{"norm_eps": 1e-05, "final_lr_fraction": 0.0, "dataset": "wikipedia_en"}
Each number is 200 + 30 x the weight over its row's rms, rounded and kept within 0 to 999. Layers, rows and columns count from 0. The size before them is the row's rms in percent of the matrix's.

# k: layer 3 attention key, 896x896, rms 0.0266, rows 764-767, columns 336-391
# q: layer 3 attention query, 896x896, rms 0.0272, rows 765-767, columns 336-391
# v: layer 3 attention value, 896x896, rms 0.0214, rows 704-760, columns 336-391
# o: layer 3 attention output (transposed), 896x896, rms 0.0589, rows 704-759, columns 336-391
k764,092,190,226,191,255,230,180,187,213,215,230,244,141,210,239,188,208,197,196,194,217,211,181,200,154,208,217,271,160,235,175,205,176,181,214,152,178,243,192,198,176,223,191,162,211,194,175,210,179,154,188,174,223,233,163,201,181
q765,094,210,210,208,216,242,157,192,234,211,220,245,223,241,217,219,185,254,162,187,199,202,222,176,205,230,209,219,208,195,229,167,124,200,227,226,198,224,213,170,206,163,143,213,231,226,170,218,200,193,219,193,232,209,247,166,218
k765,100,169,190,171,222,199,186,167,167,225,188,244,222,197,160,147,209,201,212,164,217,230,201,199,182,190,164,194,192,239,217,207,239,241,223,200,199,260,150,192,228,164,179,226,209,157,200,193,274,196,213,217,192,214,187,230,212
q766,103,154,209,196,206,188,175,181,205,206,220,174,211,138,233,147,232,175,193,187,210,224,237,199,189,225,246,167,194,232,228,192,221,137,243,230,211,166,215,235,202,141,173,180,249,197,149,117,221,191,153,187,202,236,192,151,262
k766,090,222,187,213,255,231,204,188,170,158,233,233,180,192,176,191,161,230,170,163,163,201,184,186,209,160,185,174,224,215,187,211,213,171,207,220,182,221,238,231,208,219,179,198,170,218,222,230,180,204,246,172,193,222,176,224,160
q767,104,182,189,175,217,201,217,190,247,227,184,205,201,257,213,127,151,180,221,260,209,241,282,186,188,157,186,200,244,230,230,218,202,155,165,239,156,205,178,224,207,205,168,190,231,198,243,214,203,186,143,164,203,224,282,229,158
k767,089,188,203,262,217,248,194,205,237,231,213,168,219,175,169,256,215,225,220,151,221,222,199,177,252,269,237,126,232,184,229,230,204,184,219,188,161,176,207,196,224,160,242,199,168,202,251,194,218,135,221,190,137,245,227,194,185
v704,105,247,205,164,165,181,195,234,180,185,148,205,218,183,177,207,220,240,221,199,170,203,156,180,236,183,235,205,237,228,180,213,181,250,178,231,196,263,247,204,216,183,165,173,177,230,204,197,209,123,201,221,230,198,217,196,238
o704,104,166,245,207,170,238,251,202,233,215,209,169,178,176,174,275,184,158,245,214,261,181,201,198,199,198,218,210,236,233,211,205,221,228,216,129,190,199,227,184,174,181,152,206,180,174,192,204,230,267,212,192,169,206,210,246,197
v705,105,132,160,245,249,187,193,176,232,194,186,163,172,171,183,188,157,207,263,207,168,167,224,192,169,162,208,155,173,196,191,210,189,169,194,187,131,207,202,212,261,214,235,194,253,227,218,204,189,201,198,138,223,196,216,251,144
o705,099,228,169,186,161,172,180,210,182,221,206,222,172,211,219,186,205,193,238,217,179,155,144,231,155,229,230,250,212,223,202,216,221,268,190,225,164,182,215,187,187,179,210,186,211,151,213,220,200,214,165,209,204,189,192,166,201
v706,102,171,134,179,212,198,199,165,211,145,221,220,214,234,249,225,219,157,224,195,225,156,198,177,227,207,200,153,168,163,231,203,145,245,229,187,215,260,235,196,260,199,229,284,235,175,219,195,188,200,223,159,278,189,188,173,212
o706,105,194,209,228,227,179,153,184,197,161,175,174,257,224,189,175,202,199,194,205,176,201,172,175,181,207,216,173,173,201,215,190,202,143,216,203,194,201,193,158,200,176,180,153,196,190,198,187,230,212,230,220,182,185,235,161,209
v707,103,183,251,206,151,162,226,213,217,178,155,193,181,189,243,143,173,214,140,243,216,185,201,172,164,223,167,200,220,230,240,240,173,187,294,173,160,204,197,206,192,186,187,116,170,186,216,197,193,213,171,172,202,197,221,249,237
o707,103,216,194,180,190,222,168,179,166,212,203,142,172,181,229,205,175,166,202,152,184,213,225,220,219,192,203,242,191,144,180,137,217,220,142,216,239,228,221,145,165,185,187,247,246,181,191,219,228,220,210,197,150,203,190,209,185
v708,115,189,197,242,181,218,157,204,157,173,168,237,186,282,192,198,228,211,211,214,194,164,234,207,203,229,177,185,223,197,210,189,211,237,230,190,209,187,193,195,232,185,144,205,181,185,215,201,242,175,202,215,195,202,191,162,185
o708,107,205,221,219,199,170,210,213,245,208,143,204,227,164,235,200,187,169,240,203,230,216,265,178,239,188,196,202,152,202,221,206,177,208,175,174,196,255,176,205,203,181,124,189,179,125,163,218,207,220,203,183,192,160,220,191,190
v709,112,159,187,202,196,209,171,227,247,154,219,189,194,187,188,205,188,231,207,165,187,180,206,258,180,193,186,205,228,156,192,187,200,172,170,218,233,272,213,178,213,176,241,243,218,211,226,248,201,182,230,152,198,155,170,291,201
o709,107,141,199,183,183,178,196,175,140,206,170,191,185,190,194,219,203,213,216,232,259,186,234,183,192,219,233,215,212,188,189,233,188,176,200,195,116,198,244,265,154,199,157,182,201,150,200,230,213,184,183,186,139,166,241,186,216
v710,106,205,184,152,205,131,198,190,169,163,240,174,210,226,188,213,238,191,163,233,189,195,189,195,208,155,189,203,156,166,167,216,225,179,212,163,186,204,240,248,206,175,159,243,272,235,207,237,132,176,196,234,184,185,216,198,171
o710,105,186,298,205,245,141,240,190,196,248,223,230,225,198,209,189,179,237,201,192,189,226,211,210,154,230,207,150,206,209,197,182,216,220,204,164,193,163,228,168,238,209,151,170,142,181,186,173,192,225,178,221,178,144,239,168,195
v711,103,161,168,215,254,188,173,170,205,189,191,181,204,217,188,201,199,194,175,206,185,205,168,143,214,210,155,173,175,184,161,179,197,199,197,231,265,222,171,150,197,199,226,213,163,229,190,119,183,195,195,236,211,211,200,257,198
o711,098,204,170,185,231,218,215,218,181,172,229,252,238,246,208,147,197,178,249,169,242,232,203,264,181,190,165,264,173,203,163,154,185,222,180,163,150,187,221,238,230,156,110,146,194,177,195,197,171,174,222,180,174,233,207,193,217
v712,107,183,222,226,174,221,176,176,177,224,182,186,221,238,187,227,276,212,218,227,266,212,240,195,233,193,238,208,182,199,228,228,210,236,232,227,191,179,191,253,222,202,195,224,180,174,194,201,190,228,237,190,288,180,150,189,241
o712,102,225,256,198,223,234,218,208,233,228,229,232,183,167,223,248,159,262,201,208,233,183,138,214,196,184,210,234,207,210,197,207,199,179,195,207,185,239,221,210,161,273,162,147,216,224,156,171,202,194,176,140,189,188,221,206,196
v713,102,202,192,193,299,233,239,132,177,194,181,188,223,218,158,172,238,189,207,254,172,233,267,192,294,184,236,217,278,209,205,182,178,265,218,265,193,246,224,198,223,177,206,187,227,173,186,176,214,208,238,195,178,221,215,193,190
o713,104,169,224,215,230,240,199,231,199,210,181,252,188,193,211,250,196,192,185,194,276,146,218,218,250,217,190,191,185,218,200,215,184,186,221,184,147,185,257,228,201,163,225,209,125,204,195,181,195,190,155,143,206,184,195,150,230
v714,104,168,200,197,268,172,215,181,218,161,215,254,166,228,182,201,133,211,189,161,197,199,192,243,208,211,184,110,261,189,172,186,211,228,227,172,181,231,224,160,208,196,209,215,183,160,206,215,219,184,244,165,256,202,198,155,195
o714,101,189,209,195,212,203,226,209,230,188,221,237,193,185,199,237,208,181,223,263,177,207,175,178,200,244,236,207,193,180,197,207,226,121,210,210,233,192,144,235,201,198,223,181,228,202,249,249,240,220,132,228,254,175,193,218,231
v715,103,168,149,203,146,191,184,189,225,164,227,180,228,229,216,233,216,166,182,251,225,278,201,226,163,203,168,209,171,210,239,203,249,244,222,242,224,173,182,216,143,199,186,217,190,200,187,150,176,236,184,236,239,198,192,187,221
o715,109,209,208,190,231,220,213,187,221,237,161,183,199,275,267,214,194,206,251,180,233,160,247,254,183,189,195,209,179,192,236,196,184,175,163,187,151,217,202,182,218,224,184,174,216,141,183,172,194,241,121,207,145,197,199,201,198
v716,106,177,196,242,286,238,186,196,197,181,140,173,207,209,216,222,250,204,186,188,163,258,172,130,249,244,174,174,181,245,134,205,189,258,198,165,203,156,187,242,199,210,282,195,187,171,176,210,181,162,169,284,197,191,253,198,154
o716,104,179,171,217,161,158,221,212,202,178,212,184,174,228,178,127,180,225,178,201,252,151,216,268,145,191,180,201,183,197,231,224,188,149,197,186,196,160,184,178,198,216,173,269,212,196,211,182,237,214,248,137,178,239,204,214,227
v717,102,183,256,171,184,199,192,224,227,209,200,205,257,181,217,189,200,179,188,220,199,159,219,202,244,204,270,190,186,196,227,230,202,131,216,234,195,171,204,191,176,168,262,215,213,171,226,236,197,235,160,209,197,174,183,261,159
o717,108,165,171,213,224,208,256,209,199,190,209,177,220,211,188,260,208,226,209,254,208,218,133,172,228,230,167,220,201,213,172,180,208,198,195,191,257,178,175,185,169,197,231,146,210,173,188,223,205,153,227,190,168,201,207,210,201
v718,109,195,226,231,244,231,204,242,223,184,225,207,253,179,188,186,226,163,204,203,201,187,215,178,192,197,254,157,218,208,175,219,227,193,220,211,231,263,190,206,211,174,224,178,182,205,209,233,242,214,186,256,209,220,211,261,204
o718,103,281,183,211,192,220,199,191,199,209,189,189,196,200,178,186,214,204,175,151,160,217,187,185,160,202,204,230,118,203,171,196,197,227,180,153,186,173,194,235,186,146,229,171,181,213,212,153,212,213,231,175,202,145,197,179,272
v719,112,183,203,188,151,212,203,179,184,176,193,171,182,254,174,178,235,213,203,193,232,213,182,196,170,229,172,225,178,190,190,184,230,205,235,205,218,215,176,123,221,190,231,208,179,230,215,203,223,264,207,191,199,227,194,193,188
o719,111,139,201,193,179,237,196,212,206,219,240,242,187,211,212,210,203,158,206,188,229,207,285,219,174,241,193,217,173,186,195,186,148,144,194,191,193,253,189,210,172,188,199,170,214,158,205,206,169,169,220,223,197,202,217,230,182
v720,101,244,157,196,193,203,180,200,213,234,239,210,221,206,208,244,174,184,193,179,284,233,186,186,175,207,201,203,217,233,221,172,234,175,200,159,232,186,252,155,180,172,179,160,231,166,185,201,189,211,191,163,143,246,223,242,174
o720,100,164,229,192,219,231,171,139,215,157,201,192,215,270,257,204,235,212,194,158,165,189,220,193,201,203,184,208,166,191,178,187,199,193,190,252,161,202,217,160,246,173,191,201,108,175,196,194,209,213,238,189,211,180,150,188,200
v721,106,173,249,197,183,214,226,232,261,151,214,139,227,138,167,193,201,203,200,218,203,210,243,206,263,185,169,226,250,165,203,207,180,162,181,174,244,166,208,248,176,210,255,208,162,215,234,195,199,191,226,216,159,251,143,177,223
o721,108,169,138,200,146,214,245,156,194,246,195,201,210,239,201,213,177,208,163,180,213,149,168,213,166,213,183,204,157,169,184,204,227,226,245,212,186,195,204,209,172,226,207,264,207,231,196,206,188,234,153,195,193,222,272,170,227
v722,107,182,172,286,176,212,210,202,194,199,199,229,185,226,155,236,138,151,193,179,207,193,187,173,177,182,191,182,247,214,192,197,181,170,227,183,225,185,206,235,211,186,179,186,193,175,230,179,204,183,220,225,243,245,182,192,222
o722,106,187,211,177,237,186,251,199,270,234,184,167,200,213,217,165,224,172,160,207,167,212,136,178,217,180,202,209,201,176,196,231,195,164,246,174,204,170,274,192,201,228,235,195,152,206,235,169,185,197,212,218,154,194,192,190,159
v723,112,227,231,150,207,234,172,220,240,229,229,160,193,273,244,203,187,206,199,172,240,254,203,137,179,205,196,143,245,219,157,201,181,193,214,216,228,205,211,215,200,212,225,247,247,155,182,133,212,197,183,228,213,214,206,233,175
o723,100,195,243,183,162,211,201,250,188,235,186,220,197,198,214,147,186,191,192,222,187,200,185,165,209,201,224,138,198,177,238,206,197,178,189,219,280,222,184,182,269,155,165,219,190,217,239,206,166,161,220,214,236,196,229,183,176
v724,099,203,187,186,179,129,218,235,208,209,203,140,220,202,201,199,181,230,190,190,227,207,194,222,163,206,211,191,173,203,194,231,179,165,216,170,233,202,267,184,162,251,210,234,249,219,215,227,212,208,220,234,158,139,237,191,166
o724,097,259,194,237,200,161,185,176,195,181,140,182,218,194,214,238,231,183,161,187,226,196,202,229,204,194,171,203,241,153,244,177,186,244,178,149,194,222,159,242,235,198,184,197,191,145,224,149,219,198,247,136,159,234,225,157,174
v725,105,190,168,165,169,215,160,199,207,201,165,146,228,220,198,247,201,172,170,252,164,234,240,173,259,205,210,174,239,216,182,203,147,179,183,196,230,214,225,204,212,195,215,191,219,213,223,292,238,180,180,179,106,190,261,205,206
o725,102,226,208,155,239,110,163,165,121,219,215,166,226,226,186,175,204,215,217,255,219,172,264,246,176,190,192,205,212,194,235,166,205,237,183,215,137,186,222,208,158,216,269,188,220,231,169,214,176,168,197,220,164,210,137,195,257
v726,108,181,243,185,233,218,207,204,197,210,191,234,141,259,224,222,219,261,166,197,213,169,196,206,206,192,148,194,178,217,211,198,192,213,242,218,246,146,150,190,249,233,150,153,204,206,206,148,145,200,210,227,187,191,136,253,216
o726,107,245,147,173,238,193,206,176,224,214,183,169,161,143,174,191,191,182,185,195,147,182,179,197,164,212,169,142,201,188,210,191,217,134,172,231,216,180,205,211,200,198,197,222,180,171,244,176,188,217,165,190,194,214,231,217,229
v727,110,181,213,205,218,188,221,87,221,176,247,238,174,155,231,208,170,215,151,259,224,176,212,189,235,208,209,237,213,238,254,199,195,171,207,167,176,223,287,138,199,200,133,248,224,181,188,216,248,140,211,192,165,237,181,189,190
o727,108,176,183,213,199,207,223,205,189,200,148,181,213,200,150,209,251,173,241,173,168,219,176,207,190,193,183,193,237,224,195,198,228,267,146,202,197,155,211,231,190,208,279,182,134,187,166,234,207,231,195,217,202,240,178,209,196
v728,102,229,233,254,248,130,236,220,145,170,151,158,202,191,192,185,220,207,207,180,162,238,230,193,174,221,170,199,217,255,180,193,186,169,192,181,243,148,231,216,182,203,221,189,128,177,183,148,197,227,211,169,180,176,166,233,204
o728,101,174,124,174,217,230,202,151,219,210,194,149,219,218,175,198,223,195,207,201,219,153,209,231,170,184,245,217,163,189,203,156,233,191,175,228,189,241,161,168,200,160,213,208,222,188,181,234,208,186,215,166,188,213,206,189,189
v729,106,204,214,202,177,201,257,226,212,233,192,212,203,171,254,240,212,202,255,210,195,198,206,209,173,199,215,203,270,204,190,173,200,187,172,216,186,133,214,232,243,241,201,249,221,263,211,159,191,202,185,191,215,250,215,214,242
o729,104,165,176,196,231,176,178,180,219,178,175,192,186,208,187,199,235,173,236,225,205,200,170,188,219,186,209,219,162,179,161,181,171,192,205,221,229,211,169,218,238,134,153,185,179,178,180,192,199,214,166,204,193,252,228,161,194
v730,101,210,149,223,194,128,199,215,170,180,219,193,200,184,200,165,217,232,249,190,219,160,185,220,193,197,149,188,180,151,266,242,202,189,206,197,175,267,257,250,233,216,205,245,216,173,198,230,214,208,229,180,214,171,144,224,188
o730,100,199,269,222,175,228,197,200,199,172,227,203,224,203,248,226,184,220,140,223,175,219,189,220,198,221,187,202,173,225,203,218,259,238,169,162,134,204,175,198,164,207,221,121,247,146,183,181,166,123,187,177,187,189,153,199,206
v731,096,192,170,208,197,224,235,216,121,194,225,189,176,170,245,159,272,144,186,215,239,212,233,192,167,140,239,186,187,193,225,199,229,226,260,213,230,210,201,163,199,144,183,197,185,236,203,201,186,244,212,200,239,205,201,156,153
o731,102,218,234,177,175,208,150,255,190,180,195,219,188,225,220,270,182,180,197,181,220,193,187,178,194,224,242,208,191,177,194,194,212,194,179,243,197,211,236,161,191,189,201,161,193,208,201,162,261,194,208,191,217,173,213,205,168
v732,107,200,165,214,222,160,231,173,158,194,212,188,171,128,189,168,188,148,166,184,165,146,187,213,203,148,199,152,220,218,218,175,205,204,186,148,192,196,186,150,245,210,222,218,173,213,185,180,141,194,239,152,203,199,254,206,157
o732,108,159,164,184,201,220,219,173,203,183,253,229,246,173,211,250,207,195,184,204,281,180,201,252,209,242,173,229,207,214,178,248,211,222,253,226,172,184,247,194,209,179,208,187,177,215,224,220,217,257,178,221,193,244,166,200,154
v733,112,222,203,234,215,207,155,200,233,213,213,154,157,191,207,171,204,221,182,178,216,149,178,277,201,228,229,212,200,231,230,198,194,214,245,227,205,204,241,226,165,201,186,222,222,146,200,221,240,203,210,183,236,169,165,203,198
o733,100,216,209,226,208,213,272,188,199,176,199,194,206,165,219,252,153,223,225,234,238,183,186,167,228,142,201,235,190,204,200,165,173,253,166,213,192,182,176,207,181,188,196,209,218,216,207,205,173,208,181,206,166,229,186,179,189
v734,104,207,201,184,155,132,201,230,179,145,208,172,182,171,173,212,162,192,220,206,237,240,201,165,213,233,218,139,188,243,193,209,157,165,192,220,213,197,171,161,261,196,194,142,217,224,183,179,194,191,199,224,182,219,260,154,247
o734,100,169,113,216,231,204,182,221,198,156,219,201,239,228,202,135,210,240,208,212,191,136,198,298,221,181,168,248,193,194,219,237,201,235,197,93,175,220,210,205,146,245,202,231,206,232,219,208,165,217,234,196,153,205,145,177,190
v735,098,239,247,175,211,143,163,206,218,164,202,204,243,169,235,200,170,192,210,148,179,92,185,212,117,224,268,193,147,194,207,211,175,205,167,145,204,252,205,137,222,189,223,220,165,199,221,190,176,198,292,183,180,207,115,183,262
o735,098,178,253,222,166,288,243,172,229,221,193,181,243,187,174,121,201,237,239,260,242,244,184,222,220,151,168,150,202,174,200,248,219,211,213,176,179,228,159,254,198,230,157,124,196,239,217,181,258,219,203,219,187,165,239,228,235
v736,107,240,200,217,235,270,231,210,199,255,185,204,156,220,189,165,190,184,207,167,208,206,227,188,249,214,219,167,206,207,172,197,271,199,197,166,157,172,168,175,172,217,226,198,201,229,162,232,171,175,209,248,207,177,262,227,169
o736,103,230,236,196,205,182,152,253,234,239,254,200,177,194,173,186,196,241,164,226,129,226,194,191,207,200,142,211,172,195,218,167,171,172,150,270,255,152,262,219,168,196,216,201,183,183,209,234,129,170,229,233,215,190,215,219,148
v737,111,200,193,216,185,216,199,195,236,209,197,216,179,214,218,222,208,171,165,207,215,240,151,210,210,182,236,212,190,220,229,179,174,238,214,228,196,222,174,255,218,160,179,212,233,154,188,210,162,217,127,211,179,206,174,175,182
o737,102,225,179,194,187,248,202,193,206,169,212,207,197,198,227,168,212,143,184,232,175,200,247,199,136,198,196,198,176,216,227,148,212,164,191,187,224,224,202,227,229,182,201,242,190,241,246,162,206,186,189,220,212,170,152,193,174
v738,104,184,230,236,195,208,196,228,216,222,179,185,169,125,271,133,217,207,253,207,219,217,235,235,152,206,213,172,213,159,276,236,215,207,215,220,221,194,208,278,242,178,176,164,180,175,195,236,273,168,194,151,198,238,180,216,198
o738,104,194,163,224,193,145,201,213,190,215,181,227,215,160,217,225,163,238,217,251,227,216,133,204,202,198,184,211,169,117,221,190,161,171,184,264,226,211,120,194,173,259,223,207,227,212,237,202,222,194,224,225,142,223,240,167,200
v739,103,188,150,208,220,190,174,173,163,210,218,185,181,176,195,228,274,210,243,222,198,177,209,174,156,193,161,178,173,255,216,169,248,270,234,200,111,192,182,241,260,310,217,157,202,187,221,196,236,214,177,187,228,212,213,152,232
o739,105,252,155,182,176,221,246,181,256,281,182,245,219,177,205,194,166,250,178,219,199,229,229,223,178,225,186,222,152,240,168,201,214,161,178,230,198,217,148,218,197,131,172,224,211,192,244,166,156,184,183,146,171,182,218,222,212
v740,105,221,233,171,180,194,168,198,142,220,194,148,199,235,202,220,182,225,153,200,279,196,200,183,220,209,246,153,175,177,164,207,164,178,195,217,210,197,168,187,191,211,192,273,197,215,183,125,239,242,191,187,254,215,165,173,230
o740,104,235,220,170,201,217,228,232,213,213,162,218,178,210,202,184,212,187,215,190,170,193,225,205,219,192,158,221,233,253,222,144,205,195,231,171,209,209,231,181,196,211,186,251,224,189,233,198,180,222,155,191,179,180,220,233,166
v741,113,209,195,183,266,177,220,235,279,204,180,190,162,208,271,225,204,222,213,162,150,200,192,173,189,222,261,167,198,220,164,185,201,206,208,185,202,181,138,212,242,206,166,221,171,172,185,205,154,183,169,257,205,169,186,182,188
o741,101,236,232,246,185,175,199,197,215,211,239,162,192,170,217,165,194,236,242,212,209,203,234,257,182,207,238,220,186,186,183,173,180,191,187,197,167,207,260,183,184,209,204,185,158,234,183,183,224,173,188,161,200,158,198,211,238
v742,106,227,200,256,193,257,197,218,171,210,225,182,201,167,189,205,228,186,207,221,202,234,216,178,231,217,195,198,189,211,148,189,216,207,145,235,226,188,155,209,163,185,257,188,146,244,196,226,124,193,237,152,125,179,233,202,210
o742,102,142,195,165,146,227,195,181,182,228,180,182,171,199,245,225,156,253,193,207,199,138,225,250,191,214,233,167,210,232,212,202,236,178,219,212,162,221,279,176,206,214,183,178,225,195,179,185,197,199,174,211,191,259,203,234,188
v743,105,178,154,198,212,179,206,225,207,193,213,207,148,230,207,206,129,191,192,191,258,180,207,187,188,222,172,189,239,166,173,182,163,171,129,213,220,203,244,180,134,170,174,177,229,210,163,222,206,250,185,235,151,206,235,234,220
o743,099,195,259,211,215,199,181,140,222,183,232,204,195,179,165,247,187,184,181,212,202,225,140,213,263,200,199,220,204,233,230,190,238,199,195,213,208,229,198,214,180,214,218,187,177,196,195,238,221,171,190,214,215,230,200,190,212
v744,107,162,149,224,266,158,181,185,220,205,224,200,172,244,167,151,185,193,186,177,105,205,183,193,233,185,207,173,170,243,215,217,223,219,196,219,173,219,180,204,226,198,197,230,217,184,171,225,237,203,201,240,211,162,250,156,143
o744,108,210,248,224,225,191,191,182,211,200,179,162,258,166,164,189,183,196,219,263,213,224,225,187,234,209,246,266,219,183,216,175,238,191,218,232,239,172,225,230,211,205,181,171,185,176,150,148,183,203,205,151,247,191,213,186,209
v745,107,190,203,274,218,185,234,187,181,204,168,187,245,197,174,222,239,212,186,164,175,205,245,193,202,220,190,210,188,187,172,182,188,208,179,181,196,205,185,228,231,204,145,205,134,184,149,204,178,206,198,203,121,230,165,226,188
o745,109,188,211,209,216,237,208,240,238,198,196,217,175,182,176,191,239,255,183,215,231,186,177,237,179,198,212,227,197,254,165,207,207,173,199,170,190,179,205,236,229,151,183,218,232,216,269,201,156,219,228,219,196,178,192,161,243
v746,107,203,220,203,154,197,202,199,188,213,184,200,175,197,210,229,237,180,186,222,141,226,243,204,170,180,223,225,232,242,176,216,200,186,156,220,195,187,199,191,163,205,177,192,120,256,118,118,136,182,166,223,202,193,140,181,215
o746,107,183,203,146,249,196,228,192,209,210,191,160,215,168,193,192,221,181,205,243,190,184,233,164,232,206,201,215,189,215,197,202,212,197,200,217,195,199,136,263,237,177,250,233,209,208,202,216,162,148,180,207,199,272,182,210,169
v747,102,227,232,180,226,172,197,174,191,208,204,171,195,204,238,160,161,118,203,181,192,236,195,170,247,167,220,187,159,216,164,171,187,148,208,202,171,192,174,201,184,172,188,206,194,190,186,140,246,193,167,206,221,208,163,270,237
o747,100,167,121,191,226,174,207,200,234,165,156,192,201,151,181,167,210,225,194,185,141,165,206,219,192,180,193,231,219,189,237,293,218,252,221,164,174,176,162,185,182,234,215,127,198,224,190,155,157,143,212,191,199,269,198,185,241
v748,100,196,225,189,192,185,220,173,233,125,214,167,218,174,215,182,142,232,205,146,233,148,228,236,213,195,253,233,140,212,161,179,182,205,182,261,192,152,200,240,233,189,191,200,185,201,153,212,232,176,232,182,217,245,187,253,213
o748,099,192,183,188,189,205,196,187,178,213,237,235,207,237,223,244,170,187,220,252,171,243,262,190,224,240,182,245,203,174,220,218,234,244,183,166,217,234,232,202,210,183,194,233,201,186,184,212,210,192,198,253,261,196,152,195,247
v749,106,192,160,283,115,222,185,203,176,183,212,147,141,160,201,199,174,221,208,182,279,195,162,156,200,196,196,146,170,189,185,213,215,153,207,235,208,198,204,227,191,185,169,190,224,168,162,194,219,193,184,224,200,207,196,248,180
o749,095,205,200,217,208,175,215,177,226,221,175,239,229,224,211,203,174,112,153,175,164,173,237,215,209,230,202,256,214,189,227,227,188,255,207,233,214,243,164,176,242,198,190,195,202,188,202,197,167,199,167,182,229,214,182,160,152
v750,108,226,224,167,248,200,198,222,197,265,182,192,227,119,140,165,149,172,175,198,173,138,236,183,159,186,220,194,206,193,221,184,177,224,135,213,180,182,205,181,181,214,173,228,180,225,204,167,208,175,161,139,181,213,220,214,175
o750,103,162,176,217,216,180,216,238,219,175,197,216,208,166,219,210,203,220,229,134,177,176,188,193,248,174,218,215,212,222,197,197,205,141,199,186,209,162,210,257,206,253,226,196,172,175,206,193,206,177,188,214,244,202,222,175,235
v751,103,180,192,98,204,212,195,193,206,177,208,253,201,173,234,218,219,177,215,180,252,236,190,180,213,243,257,227,184,232,268,217,172,234,207,224,167,198,182,152,229,188,238,182,226,215,167,237,177,212,204,174,214,189,256,182,191
o751,102,183,139,261,193,223,205,201,186,204,175,187,207,220,198,271,156,211,216,190,192,177,210,211,239,174,199,192,210,201,231,220,224,213,172,177,223,234,147,231,143,218,202,188,246,190,231,214,216,200,158,225,226,231,229,228,206
v752,103,215,195,176,185,172,233,166,95,204,187,214,220,204,183,206,235,233,240,186,227,241,145,204,243,203,174,235,206,188,166,214,209,161,234,129,237,195,176,165,251,211,153,224,199,164,183,191,216,148,186,193,225,244,146,232,209
o752,099,154,238,164,264,213,213,180,246,182,190,195,228,216,229,215,199,250,218,206,229,145,190,184,146,228,190,196,229,121,176,247,174,155,228,197,203,188,202,181,196,204,191,155,256,249,185,146,142,156,187,203,192,149,175,215,276
v753,110,177,246,190,220,239,192,240,214,236,194,225,249,176,202,197,182,135,198,238,187,157,207,223,209,226,179,203,216,184,201,227,163,167,262,154,232,226,211,232,243,193,228,185,172,172,248,143,244,207,189,237,265,258,191,208,172
o753,112,187,203,171,176,164,223,193,240,220,183,195,226,180,197,227,192,194,187,176,245,204,167,189,160,191,196,225,192,154,165,171,196,197,218,184,214,166,244,202,216,195,182,187,211,193,143,230,179,198,158,160,151,153,227,157,259
v754,110,184,187,213,201,203,236,156,276,240,197,202,187,201,179,194,222,231,214,226,161,204,181,214,210,205,178,243,194,215,203,218,201,230,203,191,192,188,193,223,216,199,238,194,195,238,216,231,154,233,208,173,176,162,217,137,192
o754,107,171,235,156,209,235,175,149,128,175,221,242,149,211,193,221,166,230,187,253,196,221,196,225,148,176,192,174,184,210,182,210,180,182,155,249,190,198,178,226,175,215,218,224,195,207,155,157,230,227,187,228,219,225,223,203,196
v755,104,129,275,184,162,219,219,153,242,226,228,190,223,195,185,195,163,205,206,194,195,185,203,221,114,170,187,202,97,254,193,218,214,219,173,185,213,188,149,209,219,209,222,171,168,173,180,204,165,220,142,211,202,222,196,192,257
o755,102,235,160,172,202,151,204,178,179,234,217,195,210,200,196,224,217,246,170,235,207,180,235,263,187,223,221,163,183,174,221,173,206,150,188,218,210,158,158,202,228,232,201,163,173,191,213,231,194,178,176,223,175,173,223,204,123
v756,102,173,223,237,173,224,219,238,162,211,221,173,251,252,256,211,221,223,240,181,233,212,186,264,166,212,181,217,155,159,218,195,174,203,148,184,191,135,224,210,145,265,182,167,193,197,165,164,161,172,219,194,180,185,281,164,203
o756,103,203,209,160,190,238,197,205,196,174,184,195,209,112,206,298,178,226,157,203,214,227,200,236,194,247,204,219,166,227,216,161,237,245,248,195,207,211,248,236,192,215,241,185,220,162,243,163,170,193,190,186,193,206,134,164,160
v757,104,192,217,220,228,200,181,204,159,210,214,187,213,184,195,209,183,237,201,178,181,201,158,202,176,197,203,182,205,212,170,183,190,163,148,239,178,193,222,136,227,203,208,222,195,192,183,246,218,153,265,209,119,180,172,263,203
o757,103,163,188,177,205,178,144,228,216,194,193,129,169,206,210,239,243,216,224,240,208,214,234,189,161,224,190,163,254,203,228,239,193,259,166,186,178,194,194,179,252,151,162,160,192,225,205,198,211,217,237,187,223,198,204,228,219
v758,105,193,196,213,237,216,207,209,206,168,191,193,156,194,218,197,209,188,187,213,208,244,199,196,270,225,129,200,210,173,196,167,161,223,198,198,201,171,208,167,190,192,259,216,230,232,202,153,216,227,163,217,184,169,158,235,199
o758,101,173,207,272,223,191,214,228,179,234,195,249,185,214,163,207,197,210,205,186,181,223,218,221,227,244,231,215,170,218,208,201,196,218,231,232,180,251,263,229,225,161,217,191,234,167,213,216,223,215,188,155,173,206,201,215,165
v759,101,182,208,225,168,189,213,181,188,255,200,141,190,173,198,168,211,185,222,220,227,228,233,221,250,204,165,201,153,212,179,229,211,138,289,235,206,173,178,186,171,175,208,191,216,221,203,216,198,157,191,167,181,210,216,235,179
o759,103,200,167,232,238,257,138,172,179,149,219,231,196,216,174,293,210,190,217,193,238,202,204,195,193,241,200,218,171,201,175,196,220,217,170,178,240,181,209,187,207,169,214,208,173,228,197,189,169,173,200,243,192,209,216,153,175
v760,098,194,196,217,166,169,174,211,201,190,161,212,211,184,189,215,199,208,269,222,213,169,210,176,205,228,212,205,202,214,168,210,141,87,189,197,250,185,219,191,180,189,202,185,202,201,170,196,242,187,218,251,150,193,201,158,204